Each number is 500 + 50 x the weight over its row's rms, rounded and kept within 0 to 999. Layers, rows and columns count from 0. Numbers have three digits each. The size before them is the row's rms in percent of the matrix's.

# layer 3 MLP up, 512x160, rms 0.0486, rows 137-303, columns 120-159
067:395504521523538543547539467536639392475412512474434507495506621435491448497590537478497491562511509488576394520460551474
101:456489495479546503532532456576579558537449546426437533532459471557519491455532377455519552485479465498548394417528544575
061:436483483503632477583518487520649485477429543430474473446400547521468462523576508526474470523459481521479476482451547578
098:485515474549536535543481403582600428506430480451475499498452509478501481537582457439451437539502496510509419493447555497
142:482598423549470449566550491503610487485463547488409483489429527428534452543637503437434458604491520550503513492424525477
161:480491485567587510472548437598514449490510424547563472519446537404427487485516476486422418507492524530476505520436545453
145:520369530478464485605523544463516537511416499309519559560511556460518500478570476529496543548493548541547469514515471540
064:518470505511565547557516456589601448501485542459489451463426533464530492556610471456460490541495552495541438497405596528
108:530497480523495492492524496492530507477520428360518504555497701496512494570509485447568531599529539486478492476488514545
070:511499486569589542609577465506602439445469513485510457470416532459477453533627506550421478542563535483564435445438555567
073:467485481559557577559495495571628435499450500417498528433404540437488501501544472490492494543508529517530401516423561583
055:490547465527543497553539519524637433498482470409471474468450532491456472486541438475467467535504486480554419450459551518
055:529457503507528485579494496558618455447440554438503442468473516560487493559592517481489446578487512540536399505376547523
159:450478507540440514514487523530553424533514550432505506571506599468582510484591546473546544632557474474453484537462534553
066:520454470456580568583491448525608447453425525461531497444409530477511465517559486484494454517534542489460401489384561534
060:477473501532566562526529491518575443428428457482490484452434520459463493586565550499470484535475492488490424517448552533
140:425486541464549484606561463622590398513451416452482452475419513479551498490572386505541495471472442508480380436545492566
060:511475445513520569579574490581631457479463510455514490470389532468455458543540519466453486540485537446499432550427619506
139:465559434548533588487502387474526397535438467507554551422466462471373488517555485515473473515415498526496426487447499516
047:511455508543562577500491417560629421453489517453459521478390546463447427518564466482430431556491554537509435490426576530
123:422479540492456501444520485432483527486533492456476457485546581448496566542444540569502539460458575370493500475519599624
058:502509471548567538563503506526618367465491489492492460489427534466466424553579473430459449528457540531547438482429587457
075:488448492556542545506450506531598491487409546439506475551461484484471430520584522428447474492482505486547410455492517562
060:503497478520564496561510448525570453486448493449532455458463521478520499542522454451442407561531457569566450488416601502
112:476560527479594486595487446586539456476461440490517516421426454550492536494546456488526390515422585511506440474473503501
050:470543452503559562599557485587622444420431531489522548426459556456485483504534466479487443545499495501531442478456552555
125:510487524481511569523541460603625507491456442469612572511572467472618487488602506429520469491528513400469452529494496444
119:532537463582450477565497508590602482458441565509438522530439496483533443581511487426441584567564417551606444502456534508
092:483523511528541469640524440585536471481442487489507527474452510496515518488575419468542472540474491457435398449502533538
049:496489462536593544579520486548611459431490526399486460439469591504490496524551514457513464551485495478535430510437560487
067:442449450550549567521532483549630506497425537454478504497365572477478458467545488485489485521517535501585480465412593563
066:466475489536534515542487397600586443434458492422514478461467511487449512550587522463526432543521561479543369488413624578
051:485530502592580503562508513483635450475454488434526456411462501522494484535584504469454499564440546499532423496447559460
068:462549483523543541549525467554615426409389493427506448483447505421483514539587525492512439498454516538515477441451551496
056:437438423550584521519493477543583459488434545459530497489413530429520498517607494487495449562477519489519408521437557514
062:462505454495577534511514516539657420463418529425490497477391518483470490549501487482497460547536502508544451475425585570
081:473493517534593505539495478557644490485460527393455535448445545407520504514591525474443466476525552502569431500440601485
073:480479523499610509559496479556596448505490506414489497422415507498535510563550497469472442538528539520574448512449565530
119:555506439483521547504527460548616554555429480491459451497476518533547483554534432507490510497450568413544425506536519495
070:449456494548551571557500431574620429503427499417453502444435511458501479533543454483466471550483526506543454510424559564
045:498520491493588512545484481567616453484447515417508466432424481501498483544561495508479461533513509454558448464500605510
140:502490441549574459531554434501544493446440495467470533425463530500593504454489429526438440471544536464538419480481513555
067:475485456548536504564479461549613476468495559434503494449448594505459454569541531515531477528568528541549444497442553533
097:517441455584498551599483393552550529484477475459506485445485526528455462512558514413492480514467537500529415526435547570
060:436499450546481524549537501518595440440429503437492475453433581472504455520575530484440518564488539531545450510457576563
051:441469473535546562614497508548613399505470522447470503456418522494484436545573424507409451510456495488522443398434517562
136:490470474465442469470497507475530464535435507404538497518534561485516451488580562512563505603519505468494485432478525588
120:489501496571501525509460406521556408493467536375533490511492484525391521552546460486497456530531491505491501473571492592
062:448467480540550551550461450561610429439441493443493557436405540476495437512517506434492508557511506485502445440346569519
058:484488445541494518545531434536633452490441524477509459461463522490448509497608479490480398536487505498523417515406580479
074:499456468514553489521560439529626468521468545454492481434493559428495492504568512458487523533487553464534446480451551514
085:421538507534526583506540478522528549473439516411539485498500600492545560541498513452438506510582542498558434534441514538
078:419479491541538490561542462530585448450490562452442480459399527480456514484621500524439397500474518496520455485460590535
150:462459496503449461509533542559479466492393498482458614487430465474486434422560463519426443518506491513522360514492505440
068:475456454568591528566504459566633454481439530442531491446498514521490460503576514443500482557496505515528417532490554537
127:516397587407535433525438505508548504491481508387471592472479449523557482504429442509519625559562522442555472526522441536
095:498416406523476525506496507517600478492437518466462502531462567484461480526517534397533460540429579522525457525441526491
077:471460447537528513515504463549633455491482584452512522447405592413493474561517565522448527562488517560531427475429568550
130:478499418449522498577525484478543517538435523482436457430488564428555541471534495508471567473475517393612447495465529611
072:470472480515610540517508490541568411532455476493502509496422522452451503562605491523451425532498506502490429470425576574
110:493429434434516473534546520499620509466436455459425491489465598520502551513639495514548472508461509462527396501472553552
123:463425531578537545547512469493526458456418506381497500510521550503466470470559469578518471627548544519515513457447499562
068:562482488575533530588522458549631454476406499431514483462443566492489457556602477476489515518514494477531370508434564545
148:494465484529496432529555525542467447553504420505476480341467454477516514469560544493371424421549473543631456503488491502
038:524500489484543540582537493519610461473451529444503459425431531447428478515543462465456505542538531511494448495468589480
097:549498487518496464533453443571600494512452536460495533487391496516476483473564477490500506544454554461432443549505589539
070:466537510544542554516513510568578540488508523437508514531434584427488474548550523447558513515476497582515457451405516612
125:558490530447442469558455416513528378546460522557469544526438535498487472519469571485452408544460587452473514515540496527
050:487462467524528511558518465548604482455484538416519497421393521457449470497567442464475428564508550471488433485455562533
051:512520496514559547500521477536592421490453464417537497446487534450455451522561529511442448552496491543535404568466552489
134:401493549500409528434548441443494539449534491535546522483556550519565538443562562502531459585447446530520486458530559447
056:445450492529513558573495450577604466488442494385459478449458558481469484522557482499488475568534507538540423493450576538
057:539494492496536544574518442553672502457449513385512488433430516492511528533511477500488483523463518455535387509438589488
130:516528540540525549524539445554554510427508565532504524624489561500460476531490477527415448621538514460470525519511543508
125:467437540563492549589499573547536501471423512394433568452438484527562460449539587448462501506479464452511463487419565491
110:432466453499505440489486428566559397409456449481493462438402559465420443534612556461515454568455485493500441521470549504
175:448498521477477501482539453473610486521421525437433562504489561395463498536623443508637474522529549527562534434472586505
112:507488524497516465593494493576581515569528500480463573596462506483599378498531458431529581492534556474537422574494581480
125:515553518500529459489562544514496546566552480431484513608462575459567474439452540467526567546539534389490461551482533550
127:476552520561506468544479408518540523514391459402491536552533525501488471605517462444503546594536547487583429477447512556
117:497484490475553456458454481472534435470466426470438529488477503438465527487530490573443491532376464516515537469493445558
123:468474503449564539484444515483539428470377505500426408531427559467437442463526569497466490565495480448516513367408547535
056:469509478514586525576515477492618422467463516410480477469449496475489429572541453458488435522484504525468426513480572532
149:556489489454590488527494511496498431591510497363445513417445400486527425542569520473420522500497499551601517511444586516
054:481509444545498537550560490512618451435439525470477477450429592427481516501547494438461470569494503517506445517447583558
076:493416466515604514563516459503626492487450481455456490445423538498445481487574459480497491549484528465485410518427565534
128:529472587427502517682532514508550569501516559416438582546450535439516459453495430509520492519451541466498520503517535476
068:434466525559470498582523461561617487453453531491478493475397565507520488506541504448511461527500458548516431536480563541
086:474442515442568521563511452559624444507450444389519528446463540470462441557595454460515443480530524525559400487414557531
077:472458463567558514594480422581644473416469514429482496438412540501451490543578477451485441597493543525546423459446554535
171:459513473475569581503542435491593473438500495387508514416418512509433537514554532431423415553534538580478487499473541530
126:518414457510490493554510531533535507558470508491512529648505617440464482483502437467479482535492560488522484464516587484
061:456473501576548506559469432532605426471476526437528507453397562486509513531528491431527443534517534538479435465468563594
171:434475520453453530485540467517564517453411474520500486520525554476527479512661586510509513630522495539562512477477543518
109:507419502537496454447468489481523467489480483483461444534438525540480457453539449502507460521466517464492507444448590541
137:519462505593473561544518549505503496517457366456523498535473469482400509493479537458455506549483537547511432491453556490
062:459487516523534524571494436550623485465401495433537477438462536446437508515591501485469486577466500510545454498465561570
054:446473493548566516539471496534651444456411509499505518455430542580533454529553502415491485557469510521510454485439558561
049:511515484523576485546487499549645464476482518449451483495462557532509475577585551490441468563494544531505426509430567573
059:501471493545537546564512460549634472500438543434524424439429541472526513533553491534485453548521524476513425537444592544
060:491475478505547546537529411533587469508458551470505507485395469476452451527528497470493494550473505483534438470458577557
122:473533546485535547605527486445549492464459461469448598493487601467445478583666500552469587564584511534476466439504545545
148:505546464523468571498480495547525488461478455472510509508427556583478509550537418526528453556475519501514514471466501485
057:497521495565548586539524505520614396457431572477530481424461571479490431514584537498459461553512543503506453476444571559
065:500551443602595479555538500563643481476417527440494475453386514450473478505553462500508453548521517479590421478410560528
152:467587495561554512520476546560552520502474455549478520521363508433452602512539476504439425500471498540475472422447522437
126:496519489554486430443526538478599476514505537436556584504525628488459488559515488483522553671545512444494467514399605584
112:457452568421543468533549441526528492486408506424509434534513533492480462574567469427509480507460524485540438438476581508
082:477462494523563547520441414536578457501413495405513501411460570502537473537589498460479490517487518475520388462445566573
133:494387580515448486551488591482550553557445606385489507532506525557549480472486447533442567526493500408531471500541474472
120:451577494572543568531572530519557471533440507549509470501489504447528496546494499516372443516488518455530512489517484521
069:450486440562572501559518417594633451474463501457519471492453550541417439524557497409499443514521552544514389527437611544
125:445487527541483563473503489555532520574454465382549557458447498530584445399463517435504536549458451467566491456502535494
140:484549542540513474482514590468533447600503477553483514379500499491427599502564529391534375501467423550572531443531491507
103:453494447600529496543537411482573468458435472442474553466496446473444511523631486534459518581551506502557463426424487528
158:452504512537437588519505469599525491408401473445531574470522456440471487559539483469494515472567542538493450450491512524
070:469479513539524521545499481537623426474434501441479454467400529455511531544568545458489473566485483563541416501439553492
071:468506536516534558572506522548586490457449502414480483443415537488500487519561465457425488591515539555527419535376574534
051:478541456510533544525531510552579496426427529451484499421441522516464472501576527499465466541487534487538400507434594531
048:479419491544533522623496491589615462454474560449537501479458522442468473526555499426449446527473501531522387514448586496
087:457466456464533528575513489533584481537412488399456552456454514453484504523607516548477548598461463479528404511430542577
048:439464468515584522585520458543621449441402544485470490484403536500452467505534452445482491535513521473509420525423601542
061:475509506539545520578509493550680423486415520469515519440435584462503493528541425469470455549561505517545468522435583537
138:478484565498565523540521451507604421503453513385461524485483532501467522498581450540512384582512564526512482509426578556
098:532464449523513530485547468566584384460484480401463451511411544499440482567530472414529479520402578460456505489477595546
080:419458519510518505548475512540633446514427497361521477486412513528547512535580509555492451502494480461483456447489557507
051:466501445541570532558546478535659428483400526468531528451431544520464476551567476486494475534511540566525428530477572538
126:456483511507538493520517462660546504519458439516495484472403486475532535505612410497462512468488510519451381419518490543
082:469479516541570506527554499538574452461480508474512441379491500490411463494585472438445497566527514508549417481417565543
044:501459503505523556540502435559582447375461492471496509436417471469486475522586479479443462557489521520542481496483605510
142:453468508424488561480525484532475516480533507562585499547499422505528538411461550506513502537537541415517521500502475581
075:504535524532560460570488434549656440480425545456532493496425515495494500535568493432462497516506539543509434550463598496
062:487480508523530522543517451567641480481430487444517489483371530438454520516545503481448517564478522507502415509412610507
081:463458512511527526493512492594615427549468478434500477481438458511483503527598512493421419477537534421548441482501567588
115:504470513493458479496477513582560559522485543495523553498437530521501526461543539410422485412487564497507311514459564491
064:441481509505601500585501459531585458419449472460493502467492512468469455551549479471519435584484504528511458491471562558
128:513561590493404479525508412484586517479427412407499541518449468473434413522520460530527460608505555473486516544476593463
065:468458460545540559569507501525599473472481543420460424433454562417492459568549502477451446499472501549529456478406547589
054:425488526519589569581563503561608466471456472452505467507438566450503434500551493420462484565490514543513449490446581543
161:534536547489499492488448528525583510528447507481534472462408471499533499519563435535440450513498612494465542501456541557
079:513462514507594564550523495588633411418455535455486461432438515449469495514574463471477487541486485490513439496462601564
044:487515510516528555550541453551658455443416583464475462462423541440462422537561474484470467542476481523526437473386558556
053:507439501525580553622495446548639489467464487431471509430433541456504440544588477456481491557510523492597390483416567578
126:501447471487460579517458535416456512532438469488463459540497475533546439481483496506521571517518544585484429444500432530
109:441497588518489465503480454543598381437431465460522546476477485506450436519532509473484453545510488508438521535373550534
186:458504540471506477586495470508518492540407489475561499492430444460468472552534428498392415607444545575500485526515503542
073:461518515513519582565506495556611441480433495410487493458424516497437508509570456452503483534517550481505426490431580519
154:493513534541499524592511505552557504401504533504546487496438582445535436490473442475458428555510481482533508553520530489
121:446503552467457469501503458529526439489483446497458516533480474502409458496472450490541457538509520481414438502458514554
071:480429469511550493538517417578631425508484470488512471441479528466467509560660443484567519528415481469477439470521519529
071:503494484519611561568541460534648490509504479421544475431447532448549498524564458502506423484489504479533420445487532485
054:469491478536486549556474448580597454463466503492496512475446534478511494502593491484462489499469501503539411499437560520
078:415473481514539513547538414490580449476448544497485524511395502533433416556599442546490481548536549451539423477509545533
052:464475498532475530576538495564629473482458533483489487447496508472482505568552537499482477520471516516577406466448587548
137:452490502577500552443516517533450427486516411439507463431495555498381578521527516556343367524562447609503460524455488522
160:493462457527518449525478451477655499542439559533412534557405521458523460464532429547502509490460505450513421436495591513
122:439472467474514530542570451472529441481542531480501535457456487489411510502508565524566455561512431491495526547468590545
071:485497476460540515602485472558595483473425557450510485472424554479487444595541430484496473535488517529522426488418515489
113:488554566518577467593493484614671515534508487457519574474504590426483438484496461454575497515477500518527457536482606440
078:437521477539534516548505503535604449467440532461492489491465513475473498537570460454483437565452493495521384495440582573
048:498521461551544536561495505545682471482445549455494506392498525456456503563545481458489484538495481469540431485421554567
044:492489486554509502537476495516616458447413527460504482477411595490527472504554470489496474512513473507507419513444574544
065:475464479552553526576490451552604422468454470437495510457397497438479505519567502502463431509495536513538400474453560559
056:481494489507586573578510494586570451438451487460433509432422552481465541532576511475485459554506514480521395475451597525
056:456413502606587544563476450537639457459427468467445485488466538470459501529568513449472468568506522578497429481467567564
069:461511428568567567529471506593615460460444521431457511486426565476512478552551502419502444559515494515502388502456613518
065:451492476536554541572473430504622437475435568443509496461491545516490457557522485476505479508547535503485454491413612586
# layer 3 MLP down (transposed), 512x160, rms 0.0456, rows 137-303, columns 120-159
058:586417461460453385531524503549405520454461418550465514553452558465548504362529533476535506452527411443403523501451481463
108:561492500527433505564521399515510511566537546497431482461511457382535590483573536435388464556440521508469502540546521369
055:462608413540485555548500416483483546562603504512588437488446508556465515551482454420498489473513478519448532574464511512
093:506439440558511541490420618535542490477497505459525394512531511507538505513505483494501537547509527468475503509478554504
146:595510572483479498576514491526550464509499588446513431557514536531654449458462548431619446488438528434541436506454510518
152:500450465590480496485566496538466459536604484390497511522498541552458521562528526486435524453503485424536413489486520537
156:536562452407415452430448418508483482531490552459567468508495474527461471573533420529456536485488507510449612491422552568
064:572483526450488428409407490467483521453544516537548544490514423565496511422520564563555482560487488534364543490441467542
123:515558620504540448506389487503458585566473536554514473447499543512563533390526382497493517500524477466566509517512535514
071:546519450488411484492480493534463535604499470513458533454558444579450588530551525388477423468457430528445498508521505495
067:460487577508408520445535455481553486457461462421556558585412585509582449551557485401473468570593407472547547413464400449
047:424549486483506527535528567511495593520611481571400538515550508424480446479578460582510431436543519503517525517480540518
043:478554514432453468443535526468513458503593482435532490532601439418479426560500488559490500444573451576503502490545463553
168:591490368391531453569524502485522491333497528512467451562547410435512550583614490492484490417523532435519438482472569531
059:570528488498438473544509457518512486554549535547492426530510503520492577555532485471471470439480488539419460445512410488
051:539469539472421552508485523562435529498506518486479588564591417608530523461504529454528416572615437499485559552537542418
150:549462472541459540400467433544483566479483579536488640520458499509464541552485533405430538544449567488485507635471557383
056:467380498458481544486453467520547472496511498503494375468447560549532460536538593448533537467529478520517449527502473603
144:484444556510484567529544539501513570548464515466426587497397518567586603412507515493443465484585502450619453508542499483
041:560472434576461476495395421565435442495448506518492414573466515544461510528491457410542440443488581419409498601442579396
136:583540465451528495536505477581520495495480559556540521543503520533539493494590458434504564485596523539493386496484424476
061:531491497492511570465579541438448528510561546461499456490440482509463447528479496496523417525571461633510544486518513468
075:464554432513541398468520462518387459428500507574513475459568538486563490482530486479541543512511568544447464489584421521
055:560343473366500517557461517437377425473514569443488525503536529496433551434448444545480521480507527532523497423476585533
112:559581539492441537395483424531481538507597537519447549519586528590383475591425527468500538519453561451417558584470531478
051:496462581601603499614413519415494458504426511495503496518478483445532509500541583609515553489531426495474473432497479586
136:526561464434492472476491497507551550472464587470460450488454553531392476554465501542464436442486500617519487459514533482
121:427576417512417523500530486390447505468507382475514522500584532461432528467407594552466534499460487517506526439529445432
092:562509497533447442503490484567529530471540523557505583554451500526442493588566514429486543500478550467500457581396530400
045:577570537522454519475481481507587540465462407433491478444523468553415541562425419543497409550465441513431592561513532498
073:460532498470477445560516503481407447472562484482471467514599553509486515531475574595451528563525434610524480519518419466
075:483474503490601445530484524420511493545428479490452480515474486562603531520446522534502529554450460512469528444490462568
046:566511509500564482491474456535483557505546538523532544417508391499402477533539580484476524450495545496516495568458554362
060:489557550431515465394493483528468517621471483408436452447508502332509504532503541499530463522591502551470483526473467432
049:457498486573540578573490449551500388532434444543380402497541530495467532573489416515448443468537553496466533507498464476
056:599472545462523496473480538412486533570554433469568475586540532405512545462463501566478544445490484584428498506486471395
077:440456499583463424571480533431573506517571559538549573528414479457514516493526478480514533574476463445511477550478535589
061:469641496506558555418432462461462527444624470584556493443463480546542496539508442498563524445565477494496568485527547561
122:506429574432447543542465517467489419524494521453426489570481531389520448502586447481415571555530449483505478463462525589
066:535471558409564493497504473433462595513557520509503497491478550512568541417494474517501532459572502469521498427525528523
044:464504562577534547546560522505449585623512517524475547547492501462502537406559584596453450519630494511483517491512542472
152:496570514512557483436521517498532575492428546505542521526561543475585506557480433587542467431471492458504508496520467501
064:495555440530482473447487491566464569454500490479559520516495399577620521408543432548555558433560465411448580487535459507
097:551534457481499509492484542524427511470462495535473411534582497537480481480461548554507490551507517511527508508441512472
052:517561499519429589614499599429477414518463565558480445482591484467563463561462510543426549509487491472567508500595575443
057:553578491518586455476449455472492525445551523493517551431499506522453612552410515547453515502553516585390589568500452427
142:506489493435477588583467437463457477480451589486489376420540576461614503499595498477446525555453520550588416518502467538
117:499543486538467429599488482493475533553454536464484557518501486426507514422536494507526544482414506523435419488458565535
066:476519542470480397462483492564472507521456558456465454484544541416543463531527503459545446490351580441474460458549442445
055:484597482393533479514436527568460549491523527504433555454523542510459589600524566474582533472522440569543486424498454498
074:537429409538536468495576582511521411451521544450358503573496460500560485394475411492502464514474457473530464502516423530
088:612364537458549546506536538555452494437494564478531538496504490583477433488570497373609476490432491467479444467505483482
073:515521522489503462476418528459394587568503514566573533474508530471427528537471454522447488488563546525486509473381412482
154:497559469402551480420429446463574470457618506563561469451562556607471589565449455483514477491494495586498547515456426517
069:493422500371450511542548492557534531471503558431368518578504462508491440612529486540609489473435477508436539508493454500
127:485498438535490521494506399508511512464553529545487464469477521543479518425603485480557475462483484492430483419475441422
092:557558557583559521519552524537498485552484598504573538466498539473469449469501441464520395512548514495457410489540533494
069:444464552443522572603467527470431531591515504518457454534524494537504508541549471548555467428573438451472557507546454551
134:550406476485575466499522438522411481457568499487538627542547475572514478526432448504511521455514549557487520434533468477
078:448535545488549436455464622493484533440545566530601485554417537461635460494451540558544543483467478499536591509468514410
111:488507468458491489536509474562492542553476540444532592408410556529480437496492470486517628466511487534378490536561456515
126:507513372558516475423423488477443515511571527490538460488585488404505447518459431574537570453481446477518537576471596485
063:513452580378458478416581564539511552460524507380358579525542507417489505468531409478425518454482472550540493450515540472
150:575499445410523531467520570518590514487434475485522517492538524406520546558528452511502554551454491598456533537529464468
026:627511531459518489481509499553468404475500515511563513523515475414402550500520450550578419482476500457422491426512504532
100:479467496578504485507550521472566594432546446527530489585504508486567460475462577499530505471387511452642472544498554458
072:592442411557502564482460402494507364409483439591526559475577526496478526584474492502553430529550593553413506508503503502
130:478457498443606527448551481536542466429508499474520520505465529548487528439453473530505606539444547548397472523501541528
044:508502502483538423436466415607401499528504456552460527547532453566490574471521587467501514498499497467473533571578452532
043:440555602481506441508495457456523569435596495466504572456431443496491413459500507494515622436532374457563571506516541465
137:549537474531577500581441524486551413542521579474491479479425522474417492567437440569492561488533508459467516533504468549
044:490481457501491464494426517453477448411437506425561400596551480544526482431512584552495400506517551496548540518466534411
063:414607475502445511473490471498497517533502576496484547518543478520508546498488381522404483561561510576447492542488531509
135:476472530374440394527466459518474548512541465440444427559500493489446593534542498473542535510497488493501479406524541529
128:518570429411486522417437420499473538486560467544515485512534502519460546563458412482557534566611454526502580466515424486
109:564395445471441454534475495496511470515490531482521620457551533521509504459502421510543479452575478482547478522462559428
182:547506542518480531472491550509521489461521474507561453589443475445472489556482439430455570440467506465547480540525562524
118:522521466493592516499593477433557524544482503509564447472607581500606537478592556492542518365389537499575485419525471482
133:482502565418502502565539511458529502481423544581569514499535545481613574442515499484521473465450556526503461447454554536
134:554472545536442556590535581479559451420413517539494547515569542520631480394506517515485494483427458585584481486505559491
115:436555498449429465493483441516514526605450501484435504427475486616550501474541502458568593457525550427604448522483508582
134:481455534383547552480562429512524568492425472505486392538470505561561430598514545573555537601481530507596512525440424514
047:569440550435527493437520455553457553540455451469490507541451465609512522473563560530493605446589599513592466439490469498
147:445488439421447495441496462547470526439413483504469554609518525548456565516446546504565508546487459486392449484518453466
055:507501435427547423582518540517509610441476507504552476519464530495545500533579572520567513415469599443406520517511430494
075:594404516407530448425578523491498437476505589466434466444439498526537587570459449527431439514474439462520582468570441459
141:472582493437487431499496437443581560526455517528447477411508544491438583485502517501511497551482516491459518470408500521
060:479469490451519592493509571534507581517500498536504537595560612490505559496474492517523493515517521567467494479590506532
080:488538581544499548482532475451501440494551546507456510558492538465603494440516566477528421557520503495450543484422511452
067:480517540521478491477483511473435460565571407503613441498475540501518497519395524517546559476472515431485545512595422483
182:462575596490617457483425457497471486496548479583582511498510416447531492483443557489478560514507554510451472516495511516
141:495466580465547512537539466525410523543471517475523582517505489534466525435525530518558534518498547509487441462448467598
045:462572473606565609503492574504508439538425436531506545427514473561475400469526478486537488553512533517464509477491565536
174:475443576595460515489534542512410445514493539518478410561550457464585549570529467485495598499488556518530469446557495452
114:554545510500543553526469516641529523574562511445600540486456466495517535529452469480560521569440509540496448527502515524
143:488478505442559412410443526518415519461537549429462544492494630527428485470540475509585482466508510584523589483526464481
057:531462480504433452514480508553506451513400419486494497512558518551513604547503518510526443431506537534543519515481592488
044:494441506430592500505531537410537533581505459480430489543524534467553555433489555554421538411536496477483483459530592536
027:404538514545416483469492470487478562565483564439469448539517470503532534554530585519383474533549549543540520549560518497
048:571482393566398497479459529484590608490439588540530502441533537447499548500471525502474519446460538494464506493522557371
061:478464518610522449532513477517558460561536506519557493482578469454568508577477434451498519467441544488510455508485503492
122:485530489498372462431539570495424482407433453518503494477454563472422652467554551543394514414432531590456508471553452420
144:538443505551545445439467499518543516512611518512454526503513391461474511459499548574446506419513444514403472541487485482
060:600502572525495490508487571499512540506521465571523592534450503444619542503474559529455483497504499487542526478461510521
060:392403504348482603467540492558475583463487479473501515541531570518450418608473458467546543483473490474472518595431467478
153:528521501530597386475507468495555496469526485431568597516563476543528437511511527454534457532505534544585458481490500450
132:526485544377488487519524446457417484527400520538480427484464516452578564381522555465537514555584491475555447544452559484
116:546539528562356549472577549493527525594505583452437549497515422569519574419469557456407485520559482498567512557442471528
070:557426590588482513548485541443495520475532508456533441614462443425544481450431506556533528500486425472505560537530465515
138:529483506420579494550618446470554403534464456538563555508524583521441550611585568492489538531552542534582497507534449578
124:496420431468475505410470459493425441423541464490469494455528496499472504558481451574531575512568407488504518570417417400
069:545575495472617543520466480408462431468562482558487494548452533409529494504502467559465519503495570506436527530421421495
130:522447473475505578537586513500448494415530539508478482606514538498423562577475509545517439481509532622455489542527440518
146:491445489501399479528533418519453506408440546452488523634532488531652425524451486598492642546510552448461502519476507468
104:488590554499419521416518517522394525441511506484555505475472442433631506453525464422585537448393496392461494436487466534
155:557439528525665514521465516555536460459568471557554455555473541575493440462430551500465460526561558467575478473485532524
066:530585533434469509481491498446466521519480577463446591495534419473487517515414442561483527382545536557513532503427548560
059:499528439512495506501439531447445443548521450489470435499482515469548589504508452547647536517503574480512524515583503563
049:441351472474526581462552532469453442513520552455479538598500429418579443535541539506530551519514506503470495566423534609
041:445601402552429526383446488431530456591493472501548481570532456455509534540540626476441488485498550414439471515548450496
099:415485544509519521455546451519519439492575534522522447431524526565607464476466476468477489516551478420529507463510490464
049:510469558405423574477575453480466485395470489524510485505451569585450471498529462480488564553413469443509499432554491571
056:504526419475540466511465422629488576449625387533460443595446478505515445449560496515549521445509497497406482488460487543
135:580490505498590373554542555449547448546513448420538451562478418615510435517535413585534472487440450428519533515574447532
100:457589556491499546490377538458411525540523505503537608456549495460505644468436402549460468506574494485507568472514522491
084:597502377537515455509453510413505535467540502552558524476589511506591493569550411453499521465503510500537486529573523507
048:514482598496488532544536431488414518584582477499376508495393473519579481396485483544519507467433448486366533367555489511
135:538454498521454475452518435547545538475504538507474602480447449465496581479410555390476555586505523508516512628468564372
090:496548419511470501439455497523524457478459384545502507496472439470494545509515443556572492533487506525506500545494532451
033:518419606524484576545448449516523385463479440480475423542598487540539498514568443466552396564475476540486446509450494547
120:550452531550526477512441535479526496518458484437434512517524566456488410600519414527470470457439405582506459463560510465
072:528534572526499512487476445476537518471488469508541505402511475587509480544532553410523506537406528583435480453442493403
052:528484498519523458370410449558544567575548514570565487545605490471510517529525536458481490463478525499480444534492564506
082:487512474464588491523500577421515519496512531483391430459553556468579498485523579552562471408519401545475576423530408510
112:461540507448588460575584575483486446493458452464473402532531510424529430515527474573537511527559442483547615436564470569
059:481506577495457559461527486405500482473563435469537509498522431599467568548490414549516499539487460600489521523556439452
129:552388409553517597546503595517543491470425543601449532566492473515524515560430486477473546483512517592540438482510451514
063:522487499537518613479493555456538448464478484568504519507508539477534519409558454480563485481479474519567460504477480537
048:476375495505470499515524433465511456564504403409429525506572492634606488432490432500508591530451550588554533449555409498
174:524523467530497400550521452570499582551533526513496505452500361573462481593502461408502512473497492462591434506574503566
077:514417438550541459503526559545509485590510528521512546470566504505494547524474477480579498514459490502489529452478484439
036:550497471504488541494569541465476558598547508413530506595498456565486503470503498493536424529591407466517500493585489440
050:481360560497499549554559512490499536491520471484526431512471491463451444506456425478483557505541480437548494435459472571
136:555366430422463523554597600532533543427434542495450561577508499523554550476523500446479491512492516488561473513517490454
112:547574499555462472516535567533477460563441412547483590418456466481559483462489512505481534489523490490419506563555494372
190:553507501592527489565557495520566435553536526539504392552534496483517528459522484480496472368507513465425447526539468488
067:526525479456505448441464386577444520504510554446598518501504477472514498581447590441520558478365485529447501548502441491
148:470599537520531467475539457481509486585602424492501503557546490484345578515567493544497485526477486540502473475502477537
119:514479493490510484467480501493465509553437430516412567467437475513426538534455549468507546532457550538545567460511519439
073:574475477479501455497428531510515446453558506445548500559431497401614404465435531502392492465458626478550443572436509413
069:500492439458541379481482537415504477472448533554523433499597520488533473500521511543464595513391551459456579464445491524
052:479522518526513495426467496566438557496576445549532503561500515464482554364558519401518471499498555536509482574476482420
078:544512490431512518428466552504398585593529542459550509516511557537481635450419568437486509412490529521473631620512437514
042:497569448457545556570521500522517456494540442527524487394568465508544528527437518442522404625421615539572406450510497524
134:502581549406536468562564464479503569477471514500521537427489510549594477449579494474554589466413523498527442490443482422
156:515493575503431446538527509519467544538463492482500536557485390447561453484446547528411384482535410477495487519518498496
122:447546606517512492477457579466505464536416439518492485507520493552516564455445542489552530526447488497569543495561491446
067:454484504614530417474454474464468427510522411461586480527443488470507438464483420580474438559544576575512518536473435524
123:464416521497424475449507470422495487401505527516583492469543502575522434499542545529499466466400449503495468469545385531
068:564465442454495588464556492458425496513458490470498535490553576524530544468496626537553493482538573548498598398412509417
041:475478591501548466474578470475480496570518532510524534502441481454574480454511432540459443511558441475522469510540447492
035:449488508526442545528403510491496544505497431470494535495529535506477488526472547578479479558502492523488528470484572501
059:517491533450496484560442526468464548548468475416419506482474401543474526546461573482508479543552521406489520492431487397
056:458485506375489576555516545447466430472493471560525409565454511485502568514471368538529530497513521534509538543472544428
048:497448528602523411455461537461410582550580497542498467565552486486511450490444482542465561436435555505410516590539410536
060:494441478534618474428434492433464513475514533488460551468467405521478409514487475443443506506503529477460525600437572482
048:520458433441398450568465636492531529552543669467582555534471420424535464441387495493502524438464451514456466513496551511